Each number is 500 + 25 x the weight over its row's rms, rounded and kept within 0 to 999. Layers, rows and columns count from 0. Numbers have three digits each. The size before them is the row's rms in percent of the matrix's.

# v: layer 5 attention value, 256x256, rms 0.0708, rows 36-71, columns 64-127
# o: layer 5 attention output (transposed), 256x256, rms 0.0672, rows 36-71, columns 64-127
# q: layer 5 attention query, 256x256, rms 0.0461, rows 64-127, columns 64-127
# k: layer 5 attention key, 256x256, rms 0.0481, rows 64-127, columns 64-127
v36 093:513538455496455519460470498513511557479523503488460512503457500501499525476478506484492478498493483539517520530482526501472484528518524493485500501484497511517477505491471526520486513491507543
o36 102:537496529497478495486516543495499557507500492457484442494556476483531536509538487465476514517492529461504520464502548498503507502466510489523500499530473514508482497479459484551535465525513487
v37 100:534498494461546532521502506487518490515466529482514513488494541513452489581507449513503467504431514503500504505508519479508485476474514533476497523479499481481517503513505516514535519501516506
o37 104:488517522507545523551507478493477523507520506497476504500549475526517520497484508496512509474529497531537465494497476506525486494544496470446512505494482532534485486532501509485553521488473474
v38 102:456502500502566479518517458476470506531500499518490500461535473512476519453480518536457516495542497557492488490506483486510517483440491486495521500507477489483489545462469519525517490489474504
o38 109:534503460513520493524530461504511518503496483466543477498491508489498507514517491519520506472470497462482519564481493504502511514461472479517530480478504479522476499486515491524523518494563511
v39 095:498468517490520473482486513490482460536483527524527500470506514524496456538470478494504502486478494558501537509460506501542496516487512466500545489525458519480478441477492510474499537505498478
o39 104:498492504508519518479480430501521475478493473504462487482519537469532501470485465497511518507501529481508509498523485494506501485503475513487479471461518529529505554528519520452494516516526501
v40 099:503524467539532487505533495518491536484519497485579551483505480507491468506472512498509488496526527490457488492476482517560535495488491444483506500503454504525512494494495517484516443562475512
o40 104:483478481506514510529496476539527468525523534523519496468495541505518518495479489503512521483526511517478508545494491457506496506474519498522520500442510477485472544489466515441492539502497502
v41 092:490529547486515487538514494481470512505514475498508505501513511524453502512520525456498491525525520495484479518503496526537542506520511544495489482534501510504491473506539476483499502468491491
o41 095:496446525503530484519470554506474477490527536456437533522510516472501492504524540481471505463477473573501480507500470541505530489527496468507485486479510530495524541519500515477510505516491454
v42 100:500520468505504525485499533507452517526475472464507470468476523535507459529483527512462485535430509510471490512512520476472499489553484476491478519506524499487523519477477545516478517494478485
o42 110:507498507484501544528486516504501515497512475529532509521518446535468502463490504452519546521511465448525482454503508505503479516485476489499530514513542516558478502508467512519468524513480532
v43 098:504504563492546523539504498526506522465497480523476485521484473458485516502514486481483475486518521492463526528465476514534565459533509497497494492518453498471514476477497453497533476474428494
o43 106:493516483483510479473463464493480462497516487497452529496500542483535471509530521561452505495490504543495472537467452516501511516477522522445442491518501513502502506514508513526543505502533430
v44 103:519482511514506571566529554494494482502517526481500517536490552512476461458489459437500503514533473512465500488510498518560473505474540556498524509513475513487469467514513482493512514491490505
o44 103:512489525501498465502496512469525487502466535438458505484501490429466530485509524520541492506454543534516500475491496481472527497495485500524459491487497517491473489512480484515480461492472475
v45 104:478521482511540505501512496494482501527446492533520471529496466463509517505490520517517528478502517506451485500492465523522495490543537510521472474521488489554483482473500486502492522481474469
o45 110:526524483517545473495505488498517486532502460499459522499481522512488478486527480517477516510469484499567469526549496491532518491475494527507485495482495463481502497482547488501516525498499494
v46 098:514494474480522484452508482471499503515532479508501512467523505504461458559519447471509476504468509495465518547504513500496482568503513494486501509485540508509522504498468493529506518518468515
o46 103:548487468468483497510510508509470482499477499480462505500513475465470483482519491483498558485520459481496500529484508499513505447461549468491496503533521569550529517443499521473518472482517488
v47 103:532512472479480513495490498527518477516495517464521472492503534516475470499543477474510521499477516493552490521432495515578478503517489527512519493502525490484503501545514521499540516530437503
o47 109:454501508506497524481499452522480531481534511509506532500508496460523545525515501532476535485511479519529478463517527489452536523518503520485455557504464476532485502526513474490507482533465463
v48 098:481467540525491448532515523454515526468465492510501510562502537534506499519521487442507514503558482579462475528526491508480492505487462540517493475440452496509473503493527497501486525505538486
o48 103:522511464529498490525479545465506509493458518468448475498490487540482531509506479512520503516501527534488513539463502475510499472496509477522484462486483496498507504529495481501524502501505501
v49 098:498489473534543461488496499481504515485516509505500496532517504483528542449487558536482516505519458517538506520525491498474528503504510417512506484515523517490478513491486509462468507481478511
o49 104:488537478511483469528509527487479497514494477523506508514512499476505483528521491490513508513476501519466521538491500494531525467472498504557521451489538480475532491523480492453514533495519502
v50 100:502505463461479502479502492531469519462541472462515523456501498510496444492507534473484483492492508494524501509510523490505557449526466466494492510489521498480502489481539518534498452532542504
o50 105:482461554507511478490483482526491529524514509482541469487510488457525483492484532500488480503469486483487513502485485510478489548491448434501499520507532538517494494478487500502519497496480473
v51 098:509505481508493552485501490468466484520500490471528527509482495516518494513510504535512470532469516495473496444488501489507505456488507511476429500491470470556524511514510502499485495490482467
o51 098:480489515524509471496473501531510552530528552494444510491464481496515486475527517475479482519498484547527474515467466513486506506463530512505480477511484455500472543480495510448521472484458522
v52 095:509489474524475436507498478494530474503493487460476488507535516494474500487480557499469497509493490516542494502509495481510452521538493460526560448537485481459509517503493502488491477533463504
o52 101:486488476477504478462492422507461509495506543507536517446505515487473525506523499509524522483517486441473541499453517499475479475511512515523477549462511498531546512491507495580530499529540510
v53 099:529493522528511521510500520539543485438462503511489503528525473539483522470517491526529465533473463473524477487497500482503487520495534546524479536496479526484464489507468494523497528524544499
o53 106:472542505542476534537502546456501505469483500474501490531504482538499484538516478541543510519500522523512512504483497415489470469486507470560522434511494519504449494524512508500493480500490506
v54 095:494504499515458469478489476520488510463496540476515527506471490495541502529499499496505488572539539469472504487526465507497482524496508482520475500533487508518477513476515502488494475543513500
o54 105:466496492520470503510539584487565443511476506516508505491497531521478497457498481499523495460532514464539520483516510504504518498527492500539514494474495483504520530469494522523470555521518499
v55 102:498480504510526481502500485539497496461483485497506501460511506503492529503542482511503452508531502517479483487540467493438486457488491511488467464530432505458492462508491518474512479500524488
o55 104:441490495553490465492501473467500488502495520547471468474461525508505498477517493542509472520518525498475551525478503520499513478486499484475529478506502500496479486491504492506531518462487460
v56 093:494503493505474524511535498483499502517484511532474459537491464484494495484514512455500485565523470480472527509515495467487512520506471445480506544487474495528513498525498488489503483501472484
o56 096:548509485509464470511501569500520491515492536493507480496469505532497501467536481519470513515534499481544504538495495487561471480480522506501462554525524482489493493504506530497488503542509493
v57 097:490460451453501511534472535521488531515514533517523503499471528493497472456466495453485507577497505550454506484473509525449511475511482522463481455536498479524509509486475516506504474479491496
o57 101:494485512548514531526472532518533550506489522483501510487505504498510514512501459461500447484495561466533505506478464557506533510515483510476450538465494416488475486508467519492505494484499518
v58 106:444514498469510526450478547508493457490512512513474495519502549512472496457502483520476506457502511515482476501492517514506541470533518554501529524542538518464495464497487514474493501488491517
o58 103:547544476489518497489496423492498466486454465529514468522498477508489508495527506473492548524502527489469489532510476473517516509492490492460553507483487501522468489540445495507522504477509472
v59 100:500506495502507481488490462492525537504519506478482517417541488521509520531515468505539476499506494505542510523515477501487520488482415505490523449429497503499535498515514515541528500524516494
o59 103:508491469508476505529487474501494506484517484508502500523506502527532488512481455538484527501499481503458499518471532481458465493454540506451493495540479510508489485491573491490558474484480537
v60 099:510493508496528575476492463489493505528489488535533534498536506507512514514520434482492511485510464457474501504514470532500469526469510515499539532489504530510507528463493481477503491482518493
o60 104:478504507472447482465541549509516482496492502498473481498502466473494471467486472494487529487523455517469504486499479510502502506521521496463511495495494539484469490544483492485482514487527508
v61 101:517528472510493505517477471514533466452486493486480472535495545484545501493508506529492526471459492489502481493491479497510514481508542537489462527501500476434515488499509500479524534460496476
o61 104:480499508447484511485505464504494501519495524516472519506510452510491471536507505506531494519527497505519532486520495493532552471532542486524520500521426537518470432490464488503479494488496507
v62 098:496484476498508493479479527546510435540510476447529531539509484492501477499492512512529443456507500517503527488489492521537500514528527511511463514508515504449454462479501513471500517532521521
o62 101:495465510501497466499494460528469534508507510508492489484519517483529507503491539503504506495483548511510504517541509515532555474510511462544495479460482563515540547496453511504480522444477476
v63 101:477455502482495492492523542512527479531479530503464506521483548506518496517501480500481490544504507495482523485541490472451456518503491510493484514510496491498500452439509521489495511506486513
o63 107:474518511481497533493507489501531509493518485516468475498448523511461522470493501497500499492533524449517533481478482525510518488515521486447479481502499463502531506542528513523490502483516494
q64 077:474486487512471515441538493470541498507453492488509513488536505506531472520539490521513470489497506502470470456467480541498491519500508550514503492543499507489545546507516480512527508518544501
k64 074:495514538512499489490491463528521512502513475489559524482513480474443460523477492494511466512522549472507509496485479495475504493490514495507519519462518495511485485499496518465437508479539479
q65 084:532497517528442512425548513507545483493466502481529443514562531469475513502504494508481468496480517493473459479510476504518501505494536552550460479540509485492530544503510507528490492495485566
k65 078:493506481449489531506519503496529501520478511493506514498497494505513478493480470520499499503499529482491538505467536504442469461477488499500503507469507492488480507485482510509499488468554514
q66 090:526523492483461499482512535527528536489474474483519488553522493501512519517527479518499520510499528521489505478511473521532523495521501537537526438552526444491487512495507471545485519492516537
k66 082:516493490488491500446535505463506450539498526493475501489498469512539488473496513498502485546522472491498509463474507502521468468452485454498488510489530514489506536482502556501461499457509515
q67 082:516513502466485504530514512496495468552489484492484574476519509474509504551556461482455548527465503435479515450523534459518475505483469520487442470519521516489501468489511504511492515466504494
k67 074:498501479506507480459504492522494505490461500505535483459485486510544455451506486551551483496530475510497485533495481525494523470472489497483492545522460520524525462500507498496535532493491516
q68 081:512501476509525518496527520497531538483498504502485489509534464503487497447496518527519539509528522490523510477480460513532504471531503524527540496528466480522495482495505493520486530520486496
k68 084:512515566483477512455533508460507444503480495539431522463522482490479473516485484500489495531506518515508538512487476550550533450485485522547483534483542514444484509507517524499504482473498527
q69 087:500529488464504516522484498498453476505523523530456556481486492542513462461526498511474514482495473535503515513493545473520482522498497485470473469481445502514534482518494533512522512524455509
k69 085:523477496515516552504515529512473486486500497466530491497495520491531502499493528516504460489500471508518490487558442561463507534499463478469539507499471526488544501469483530482517491478520493
q70 106:492517536483459492478528459516503496495440522493494493505521518480528526525498505505436528529523506501525529482503470495529577512486510489530474468469540445494468525486507489484509549474505509
k70 095:477483506496517484448510485518504492490553454502566470509538477480511491479526497492467464486453488491470477482474471503471486498544497484503506477505480513498532510541474528475507529488483513
q71 094:525484516478510537511463510505473505502512505487471509506485503516500490504505478489507464490498511499521524509539500514508490497551487492439431498520499476540499510489492497560532490470501475
k71 094:509500483496517512544488438479496534459517492483473512551491536515542500483476465539504521505466474503471463525528501500498501547497530511448499483496482516500486494521499469459532488561494467
q72 088:502493515492528479521526499473469531520497443497488493510507523553516510540547542510488477517493509501494473547530499443499427520510546502480503504496504515503466512512448535485526520497522498
k72 079:482519497485523513490464522525473556452508484482515454474483485499488486485468475518471532469487541508508432542494530452448504509476489514440492517483487443457497484537528468485496511496472513
q73 086:529494501515537512535470494469475522509485497483471478502463502563482479472482520518497497473535474508475490518529552475491523510495539468496499471480476521511499525508479488492502495544497541
k73 078:507493526484500499528507539489553497517483510495472530485534497518489502498524516505526518518504523481532486474517512505522486457505508513499501489521504508510501506485490570509469502523489532
q74 100:483518476486497502503539468515485470513496499505479496496552518474509519475488517465517495511495526475474473458471484494491521500477467539525490499549502455467528441510506482510456492519516490
k74 080:547502499472507527504463522521493470497547505505477515476487524453478520517465481484450486525505484511543444493502462498515502501520474464489474555478476527521559509530492467538539485451481502
q75 090:531497492479488479524518487514483448488454538478506493500467510463515545512502489485479453501497447440500535451541499472519533525518554548502488492546546485474471470537494491530501514512508514
k75 104:519492462507493514506507534512468497469477507500492509527503512498538477489509494481462512503512508475487473502477544441509517543514482526459476490481463447494479510473496506490488483497524521
q76 085:501504489499485511509493501485504481530485529511558508518480541508497483524471482489480477498518444561519484524502533492522508474471499436477540530542476477508485475522503491532485504470504502
k76 115:458497505504466495508526535515489473502498504477472534498541473465499487521462545490571471498500525532520503483537473540532502516474484504535507476517503525472491486438534534517483481505532537
q77 104:470510467494463510487529485505500468481528534516476511482548489441500484470503462498482518495478483491483491503466492488488527526460521490541517509483494529485563483491518507515460476541471487
k77 084:508508487509487515530486512491556484487490490502518537495494507476456491550472504501510489499517494545502509489551475563502489518501514469549530512493518615496552519487516534478507548501487500
q78 098:474512522477524494509486476487548520496490487477505518539533512530477507518513533480476519515526476510508514469504481494489549479511461537492497529492485513452482525498489517469504579478520517
k78 107:490474458475488492494458487521483494515476467509496464520469518488519523523498505501484488495507507511492530539509544483501506527500487491431473513513507478513506473527496457516545461493514468
q79 093:529476507553492505495470484528482469506486487505528460497501531508453553498540528483491468500499503493507469506517528465539502504516501455447477515524545468525477498523478467481506470467475481
k79 085:522478501505515490490471472490477506540517484497516472483495503536551496500511502499476518534509501479490451531465539455501509527482505507473506495475471437533434513492535511463533470507505500
q80 089:494480474510488472506464473465478473480503515516485512516492496474533507486496492511516496497484484488465482513455454486531499489480527500532499479485481537568548510514528516527465482502494503
k80 083:504514509526470518517506502492512507511456533478509569495544467454517479537483494507507469470489474535462502493549484513527487487521509497543495522501516568483516495459534556496467539514491498
q81 104:517516490529469507499541468484528493507490507479485498466537536481481478507502469524539527518484476495480471462516473461521570506479504556532481501514466470527514474490520500486476489466473520
k81 095:500487508490528546453493513533488470515509447503494484475521484501491438518492516469466473523557471492490468521467504462502523505502509494494478527474507487528473527511494482528486462451500494
q82 096:477461502485511533466503517469520540538488507482497490493464506538526482498539443516488510485491498486490490546445514480458528482452474552468533520483469491497475487520499483506512496474514493
k82 096:544456515529504493503517437521523472460512536474543549455502471508481536500487527458496467501502511516548498480489505534532503538540488493528510499505511529512505504489515505531475519457504509
q83 101:554501510499477490481474472524517497496486534521502492524499508473490502501549503489524492506483507479571512470546526521525527480559498468499457515505507445531445518493451532498481475495492560
k83 102:457485521487497516471504503489486485508483481506540492513489502538502495518500519517446471472482483540489477509464565436511480537465489521487558503480505501508458519517492486483490488515522501
q84 098:499495506438512514477493501515535520514495488485532540460469497533527479522479453551478511501488476506509484510496533461509480474440520511489517533475499513505498503508518521476470517520505513
k84 094:491513481518523494502523485490524518502471510538557540496514473490462479522528534486487486512466511510519470467516485514490496501533471489520527509467525598491503516479460502500490506499516515
q85 103:494502554530546469548504496502489498486424467504513483432491526517509504478519500528516487471492476521492536503512498502479499474466561502484529498487482517505499525517504500512495462489471524
k85 105:495522512488495476522481544524490528489510468465489531477505533507482455464489478519523507500494469505500534513485493503484503456474530567510480490455518514471489450460482487523475485520512505
q86 125:520498512519513479532478488514488504485504471483479469507498547559475486515512478495460505509506473517512464509520537462517530541497505506434482494495508448470489518470478459460539522490499453
k86 074:487495492507487484483465510504512513500525458495514434497494505514528481484501502482445494499513493484521444521468518460521520490501491493426472506485497370481454518514503469471482482512470491
q87 105:475493475488490484503477525491499462552489490487508519502523510494495490468514457494525506479496517519533512509474484479534516444522455473435497507534488506490478489505471483481525491463517485
k87 105:508473542524485506486505519509423538468473495495494494527504526536554462519510520523531480483514511465477509474543532456492548550478494506474535489513460523504479508484496528470538464504521494
q88 114:527489507536493496524476496462496468538476496498517488515515530514494505537577497500510490504477535479494471507530476520469517494520459497473437490476488496515454485491499534504532468469527458
k88 109:487521486510523510530518476486498464486525524450515483490460504518537508543475468498516480454559476487480489509485492465560506533521527476468525483480534544470471512470527515509520496472479503
q89 105:491483518517507507505516462488495487489494536535508501516478530510477482488524477543489510510496534536500512491493503497506486491506564501482493467535517491506554489506527503485508536495496480
k89 125:488508527519522492511468516534449483483495472477532470482529507549467503509552546489448503520498506492497489526511531450512483516497526495469502513500464417456512507478504467476531507498507474
q90 103:526537523533475494480475528539500495528502526502487508456554489499480451532500526459497504478492467507510466481507508495468496539510473513504565509546474486516512524476516481493473475521484538
k90 096:468475495487524512458514511512520539533510527527524467494523490498528516470483524475523495532509495466513483520472508496491510518477513555507457496501517478529534485530524559484464543465480539
q91 104:497458525498524462490500507519517483509476522508511461540494492507544481481519528557465482496497505501524513513501531516503425445476473458475541450532495498480478535536466468466508501540495496
k91 095:492482496489478511477527447469495503484476485465487522503519473533512460501509521498487533512558522501477503489538525493508519492482501519462519511513460539502460468505515526475507518523517518
q92 101:500473483492472491521518508444509489472519513486457497514482460494571518461493501466542500505527481535501494512480490496523492516503468509512476504564499459488522552497482485498458508509518541
k92 096:533464513485481536504500519528514507512468509499506488512517485513476544493475486499501493481470538485550519523522513495467483491487501454481496494506475442526487464543467493561494500486539532
q93 101:465505509520458458476449507497491495470477528501451491497507514492467534446467503473524491482512493468500508549507497490486530506497488492502457472516509447475536478458497493488474447497527540
k93 097:492506498457488508511473459512518500528477476480498481493504516509503485490494470516494509535480545487476488542502497499479518506468533534545479439500499446558483500512449497542472481490501501
q94 107:486506533479558497495492513491513475499517524514530547505521493527482495505498495514496484518539521523511481492511510450496448479512497511486517496492467492495486494498474497523473559545510495
k94 099:502503507510509463525525512507493512493545496517479501489515467503458498497463461507531473492473485558484491532524491491546503470481486468485532509524473528512549479530495500512574482502494509
q95 108:523514513504535510519501494507516490515510477491455545476531487496453485518528515533486522507467543486526466448542501550500464449486470501464487477511498503486538491493520480455497482514513499
k95 106:464523506494494455485492493517496513520509492478494487513476481541466461503508523532507520489506521493507512556532546475523509467529517498500522500484471534471475512547472507471483489498490464
q96 085:555507489481459496450503539514501501496491477481482483515548521470507520465488484499504501506492492515464451449496500508508504487504507516544504472531528464449490536486486477545461489487487535
k96 083:508494502513456539479451519495493486529521568531511473491504541511506501458453499486505500493517508491490525503484500504486512485408474458519460462503520512507539504475501526524467537467522497
q97 079:531499452508501483485465488508491538493494466524528546503495509490494575494495491524497493493524514491496472521482515527499516489502549483534491507490510498486470485489481512529508501454522510
k97 073:489505503519487517474490542492496539527495524511510494512517501475500491441447505482534518473476487518457497437465543507499493498468543497526465435518504498480507489510539498502530499513507493
q98 072:495507511514486496529475515486491573530497465481539506489461485530492537510465478482488526479502513496500483515496526422495536495513489490475475469484509494481465504456515521500461438476495529
k98 070:488484489480509542480502478518499533495543502478520487509504527509557485469542464500501538460527489501524460468501481530516455526499519526472489514541465532521489499534499499495518528509508516
q99 097:473508512477507477582486468510485468491535525480485529509468501477482513475495510485481474509519491480494533506531520489493457550514495438478496504474513495519507453536484518531529462509488468
k99 089:517512518533504491534489502523496500476483492482538485535483526533489464548525471483494489476494516496508474520475463506538496568568532517507555523495482507485511513494516488513546524497465491
q100 085:504508514517470492513520464533526498527461515480524478526503482491442527548533502510455529498521476487510526480518442525499560488446471499536476481465530482477522540503563502530491493525495514
k100 074:482482480498506508494511512481467516506525529503553491430454530541487486484493484465493470519509494510466485477489543460502444486520475510531480493485481520486468486481512515537497518472497513
q101 096:502494496495513513462528484518534532472505511461529475515543483462470505509487500468534505509491552474502510476549445518497503491517479547550517509500505495497508513509524478506460553521449566
k101 091:488497541485469494493466519506558464504489497508478514483522442480495516474481547494509489525517514496511548472471488487513507494461488468526473500499498476505486508445508561519472509515534499
q102 087:496472488522506496505470488462474566486493490499529526542464488530501479532484496484496480445474485492466542516519517495485501501492506479445547507502534513495488506498513506530560459471511506
k102 090:514475499502523470542491512508495545442551489508467479515507503516491523448485519461449507479469507525528498463479504495464550490531504546504517476511508464520497497522470506455509515490470505
q103 088:521481521521544500486531507479469510495508491481466503468489504528552491497479518499484472498531539505473475574505494455513492518479526512492537495473515530513490522516491490526507492532511497
k103 080:517483507485498508509526518506501483486502528548494494512498490464489483521483481517531509451483468508459500498484480501501503455500506473543480439491516476504475440496514510503490506510480535
q104 095:516523525485521487463525462494486528495497515468495492493529503526537480455498508476558469445463470487469476493531532537460476545475505492531482492508475497522465477487496504486491484540496489
k104 092:517494466495465478477525534509539509567450523495463531529498510466521489466478509480493503528476441505495525496488470510491448438515472468546509431480518501507464534453490550495449506476467545
q105 102:502540480480494504516484490478517495493509561510469523483462520452492493493507463491550539527496523529530512502514477502472563482543525527539508502489460453499492517520513521503472518491469531
k105 106:478496550511486479490513526519515472491524522518500515496535441464467511510492552502503496475495473497477537449525476522482515489520469526539528510517525534477530485465487549512438491506478548
q106 100:497440542529524493527508497510528491496482517484552486525499516517509512495543539482477471500547485493504518498524487499510532475524489474491517512534524461489428522503494469507475545482531529
k106 107:511504525482522520503500473458463561502518481474497474503484546542530497465489507540469536488530524494496481499489535453486487516480517487467490488511483472493455488530505479504513521509537480
q107 107:482496522505533515475492516487527537490496519515505464504493483501497495539481538477510480519513547510505471521548517518489477516528520510513482474476484508512474539468490473503496522523507497
k107 085:530475490472487472481496532515494538494501515517518516512545499499518475479490494513504513504460510498506464507511514482475489455446525526504480434496508462513464503502501479453443525511496554
q108 105:534516474503475495479483539489496510484514529519491516513522497431524511416505493500539514519488523490531487465458478550486463519497502525502494503485484469489523491537512501498468472504470514
k108 078:482532532510524496503525474472553490475506494480500525502501475471520518517483499496526463495505459477479510474477472536524498505489481461551484505540482527520557515497531526477479501488518505
q109 088:532516512522510493468525484533492465480487500500496546500532499514498512512540491504515497461481486514539496446479541494509524529534496488483518524573489472498464503517529505513483478531515503
k109 120:523505489488522509502505478494465536490482493462478477495500521503520490487493485539497530501515498515520486556508488461510497485459550510484493481518487448494472502507532486478555489498509455
q110 101:475502500494489489484502477527528473493528456501527483513514467476505554536528469500446482531482530507490444502426493510491496518523510514472569534495540498495490505504505499519544513449501472
k110 092:516506477490517496558512517444474529527511494487507468493499510536528497546523483483465513524503517485509530491524517487519537547476484471467457492522483483504539484508543467475509495460509496
q111 092:472478512505531518506503535498529507518487540476543447522474471530573482526519505507495504491495492480497518541503509541507490500448516489483481504500501565521502522443507511510498479538500475
k111 114:499530513514467510425523498533501449507513521482511585478527496477451517475487524478530476491526474486556550465520509551511453512525474477549531505498517539483552485471515513533486540459492539
q112 095:499549495522423480485510505523461472506480492515503524469499565457476524529506532514504519506481485454465482475460493490503481521484497484520513523526500452551502482467501485523508518496508508
k112 111:489509550508527509492480530494493563465479496495473473502476538525514498499544488504469470502518514517505496504485523463517511509454503534469532496485543468520498529482508465524502491472508498
q113 106:488476481510509484469496489520491478521477447513497485483528498471500545487523547502504465484507500493516466468497497533499498500497497460485473527574523453508496480474466478516527485465521497
k113 102:567519549469506496504473454489488512514487517478484472520489529515519473467507517534515527558529513453509485502474515465531503533491496488508524470507485438539469498508504517523534506488500493
q114 098:490543480497502517496466492485481516522545490432464542494495516502485473497478449497453534500511476467471471490477524496496516504481513541518483472465480526520521491503505514496478493540471517
k114 087:470500527490535479471486486526529510498490476526506550512506469468498505503488467496542479512474518509495546461480482587529509491549489503544465518486515529436508517508518511524516498502461494
q115 104:465472504498505488551519537497512476509485501498532439528533490516464469521511557472465465500513489525531480562519509515505433491477477449518469522518512521496501506523499494516502535517503459
k115 095:523534506534463523473522481515516547502457483492462512494509552544480496527471459533536525489498485489472499529531504478508475477501519488485518501522502501497595495542505497471476528524523558
q116 094:508499524478483527532497486487497517489517491509482530530516492496484472466500497501493447502496512514542496506516518497489490550522510486462518535498498504517527508489465493525494522524530506
k116 088:475500490498514476479547468533457486484502550481501549498472477509526496483504525467508511500480528522563488534497518468559537508531521513516543486483456534511517524460525497451486488481510486
q117 108:471439521496547484529495529496544529481501486493488473543487473489487526561518517489534473493495519501485512500518459534535418469538496488519500478426489558507492516509464500564484529531505478
k117 101:508530449514517523525524459462484496501511491516500505519455529504485470529516466528496524484496531522527544492528486509489494451511518484434534510467493554499510501501467473464553498520507467
q118 070:503482550494512483511490503500500496513511476491510453501464517506494490470507485524517524527477528493514535510534447512521537488499503458489448464501480532558485486503519486491522465515494508
k118 190:496515485500490502529509543499528487497513518500494556497503477465475471508477506514553505492482500493508551464487459561497474477511497499564518490499497600502549497483498547526452494518482562
q119 105:509486541534489460488481460530503510518477499527480533508514492489540493450513511488512481496498524516525520444485510529525519482502492481523500498483505460523473487459464518485487506486438516
k119 097:482462487473525477471458471501504505506489486535539456515538460550472488488502507532499522518514509491486530542504497477506513488502521454504489489510515453538472477519474485504502484523523505
q120 112:490500490494502512539493490533491455502514483526505480486513504420489502469449498546480465491475508511464453530490486472510490515450498484494459543488474469460521471512483471495495503517485522
k120 109:543526529497512527441535496518496526511502479505518532478497491498491492509501513508512503494479506510458482522526465436483470510489511520557559488521480508511481507505526523456462538524479538
q121 103:527536501483509514476475509510507497506480507481503484489486561512456501506498501462494514510496511503502466551497487524481550494462483485506494509489475467494502512494491480432497463516511457
k121 084:490472505509483458478506525491518502496557463499483454490510494542478505495482503494496529489469510501489528457512496501449500508493491516529522534530531460469507504492538515532502533533485517
q122 105:508490505492491535499496518534492519468467468527515516495515494494481543488479524493487490546503505511514492458521526504545545441539500482520502504529458472542501493497510497565515515505491510
k122 104:488507531521501484530520483499516484480522520505511493507494484493528506524472543557499445481520509526481502514483431501508508514496504560553469519520534509537479521487518538471533499500490496
q123 111:521506515535491501481485518473466512478509468493528505495557507503511498514488491511528458531519564517487476504493461546528500542508515499504495512513472519467485492500500503547511505474502494
k123 114:521511523508486492529515481504468550482506529517441511507457557493512499481546482506510512491510481489496469498541512412562537443496485518474512484510523462540477501504472454470556480501514499
q124 106:494516527480518522486503469508523540504504493507520516506473524528490463559518472552482493494512478531512508527494519493506514508489521501476532450465490484524550532526501480524500510499478492
k124 100:477517512495517479451479484516489486510516487530493488496546459516472521501535509463485449508509500533490448451512531512502484497498495479512493551483479495511488516485501473474459493487506488
q125 110:546502469489477505480534469493504515513523491495494489533517538511504508435506539504502484498470517496543473468526461523483530501515487483481509493582517463528511496516499482475527488474535551
k125 105:495499515509504482489501473455473498503502473518529482474496523538518489503465472490516524492530475441458453560473475479544492483497468523531485500523442463514468513487555549524477473524480521
q126 103:501531522503498501498485475508514534493480485468501477529511493512527475568523486496487496499500531509482518511488524485504528518509522518516471460466510496509503499495498484513493473502500507
k126 097:519513505503529482468513511526522456519496458536526488495512503539506500539522499482453498485493525503503520508490536490511490512505491546498503479504507487450471524523455454547479489482518505
q127 105:499518511513522554552447505500500527505457528512479525494486478488546493468499485522544505517490456526465513514488508453511515542483498475517515486512506495528493525491501513493533484497492480
k127 104:487511497474521502470531566515496490490512507509512485510542507519471475489481496474510531475491528521494514507533444478524478527526542517457522548475504494490468479511495525488501517507481539
v64 100:511542495472485476504495479450487503511543514510497496505519500510535506520523483474468531478520463523517468498491475524485489541473501511492505475515560502505512481474536481502513519485502503
o64 094:522507514508445523558520521483512499494514518487493524515541450546509523517498487480505516506538499477494490520496477479505498504480475476515487461504494491485506492509491474498470493443521517
v65 083:510503518468484482459513509479503512519457482515478496471475492493533513485516504521487481516519493436516524505480489497502466514486458512479490466467493488517497499502468520519524457476490518
o65 082:516542523518515531505489454471522522468484499502498499510469480506519504524483481506471514516515505468488498537480517499505551473506492478517502512478472502530492519515473523533517505486497529
v66 077:498518497518468470514527477477513552529489534510492503457483517486531453511493477498511502494500491495449497509550505486531515471477495501496478469475487517493549473474527498529519448563536488
o66 077:446511495493487501497519520521516452479484486516513497499505472508483505484482485536479486497493465485495493486507466534466499530464490516446517496476531553421486491449487458519520478537519486
v67 095:462505508459516541534488493489528492540533526508519502488492512538507477505508518540492482461542458530492526498471494495563522485488492483468497444475523497491526518491503477511506537505515518
o67 096:480469468457536572502509538429507534469496485513497500498531458518503504495451530509508497520453512545487466495509479440494482482487459503478503479495505460513526488516487495545460512502515511
v68 086:524515478503504480508487497535484530508482535478507506519472518503454490500534485482493518468499467515522509525517510504490519485524507528499507515458490520445507477545467518506496516517492509
o68 084:519499505474490471517482493545499486495467514524505491501510516478507463498531501471464478480516477483501536490533510500499504508504490482558504512488518516518492510507449468482470533502469502
v69 076:483484545487544489487503527477532480522525507469534520483474507511503465528513474509473487538468519521472486500518468476490516509534493470476482491508517527471483540484446524520490493515505497
o69 074:495479501487498517528512490524512425499518480529497494496497426505505501514439499515467485516519492500513516497479492484536460481482502496444513510508536487485438493476436485470487537466499507
v70 086:488513453513512477473463502486490508520533549473484518467509533523493459505532537464503570514530489498502501513491534471455505532535534494505455501476478490464526541469466494483477483507465504
o70 085:483526530472557508506529492536468502480468515545507480470509500516496462491494515532502529507534497531478519478508511452466500474479488515495506505491498508496493491499457469516492536481491530
v71 077:451497474515507515510542541451499496453496508522516491479528476516492454485451517447498500509505510499495533482493496523532466511462529506494514500505491482524525467544497527522508467490512479
o71 077:501487470525510482463514505461489509488516553500509505517470500505490517512585467505485485487502505445488503491494507505508491477538496512515490479443469500529531511517527492555537486515511541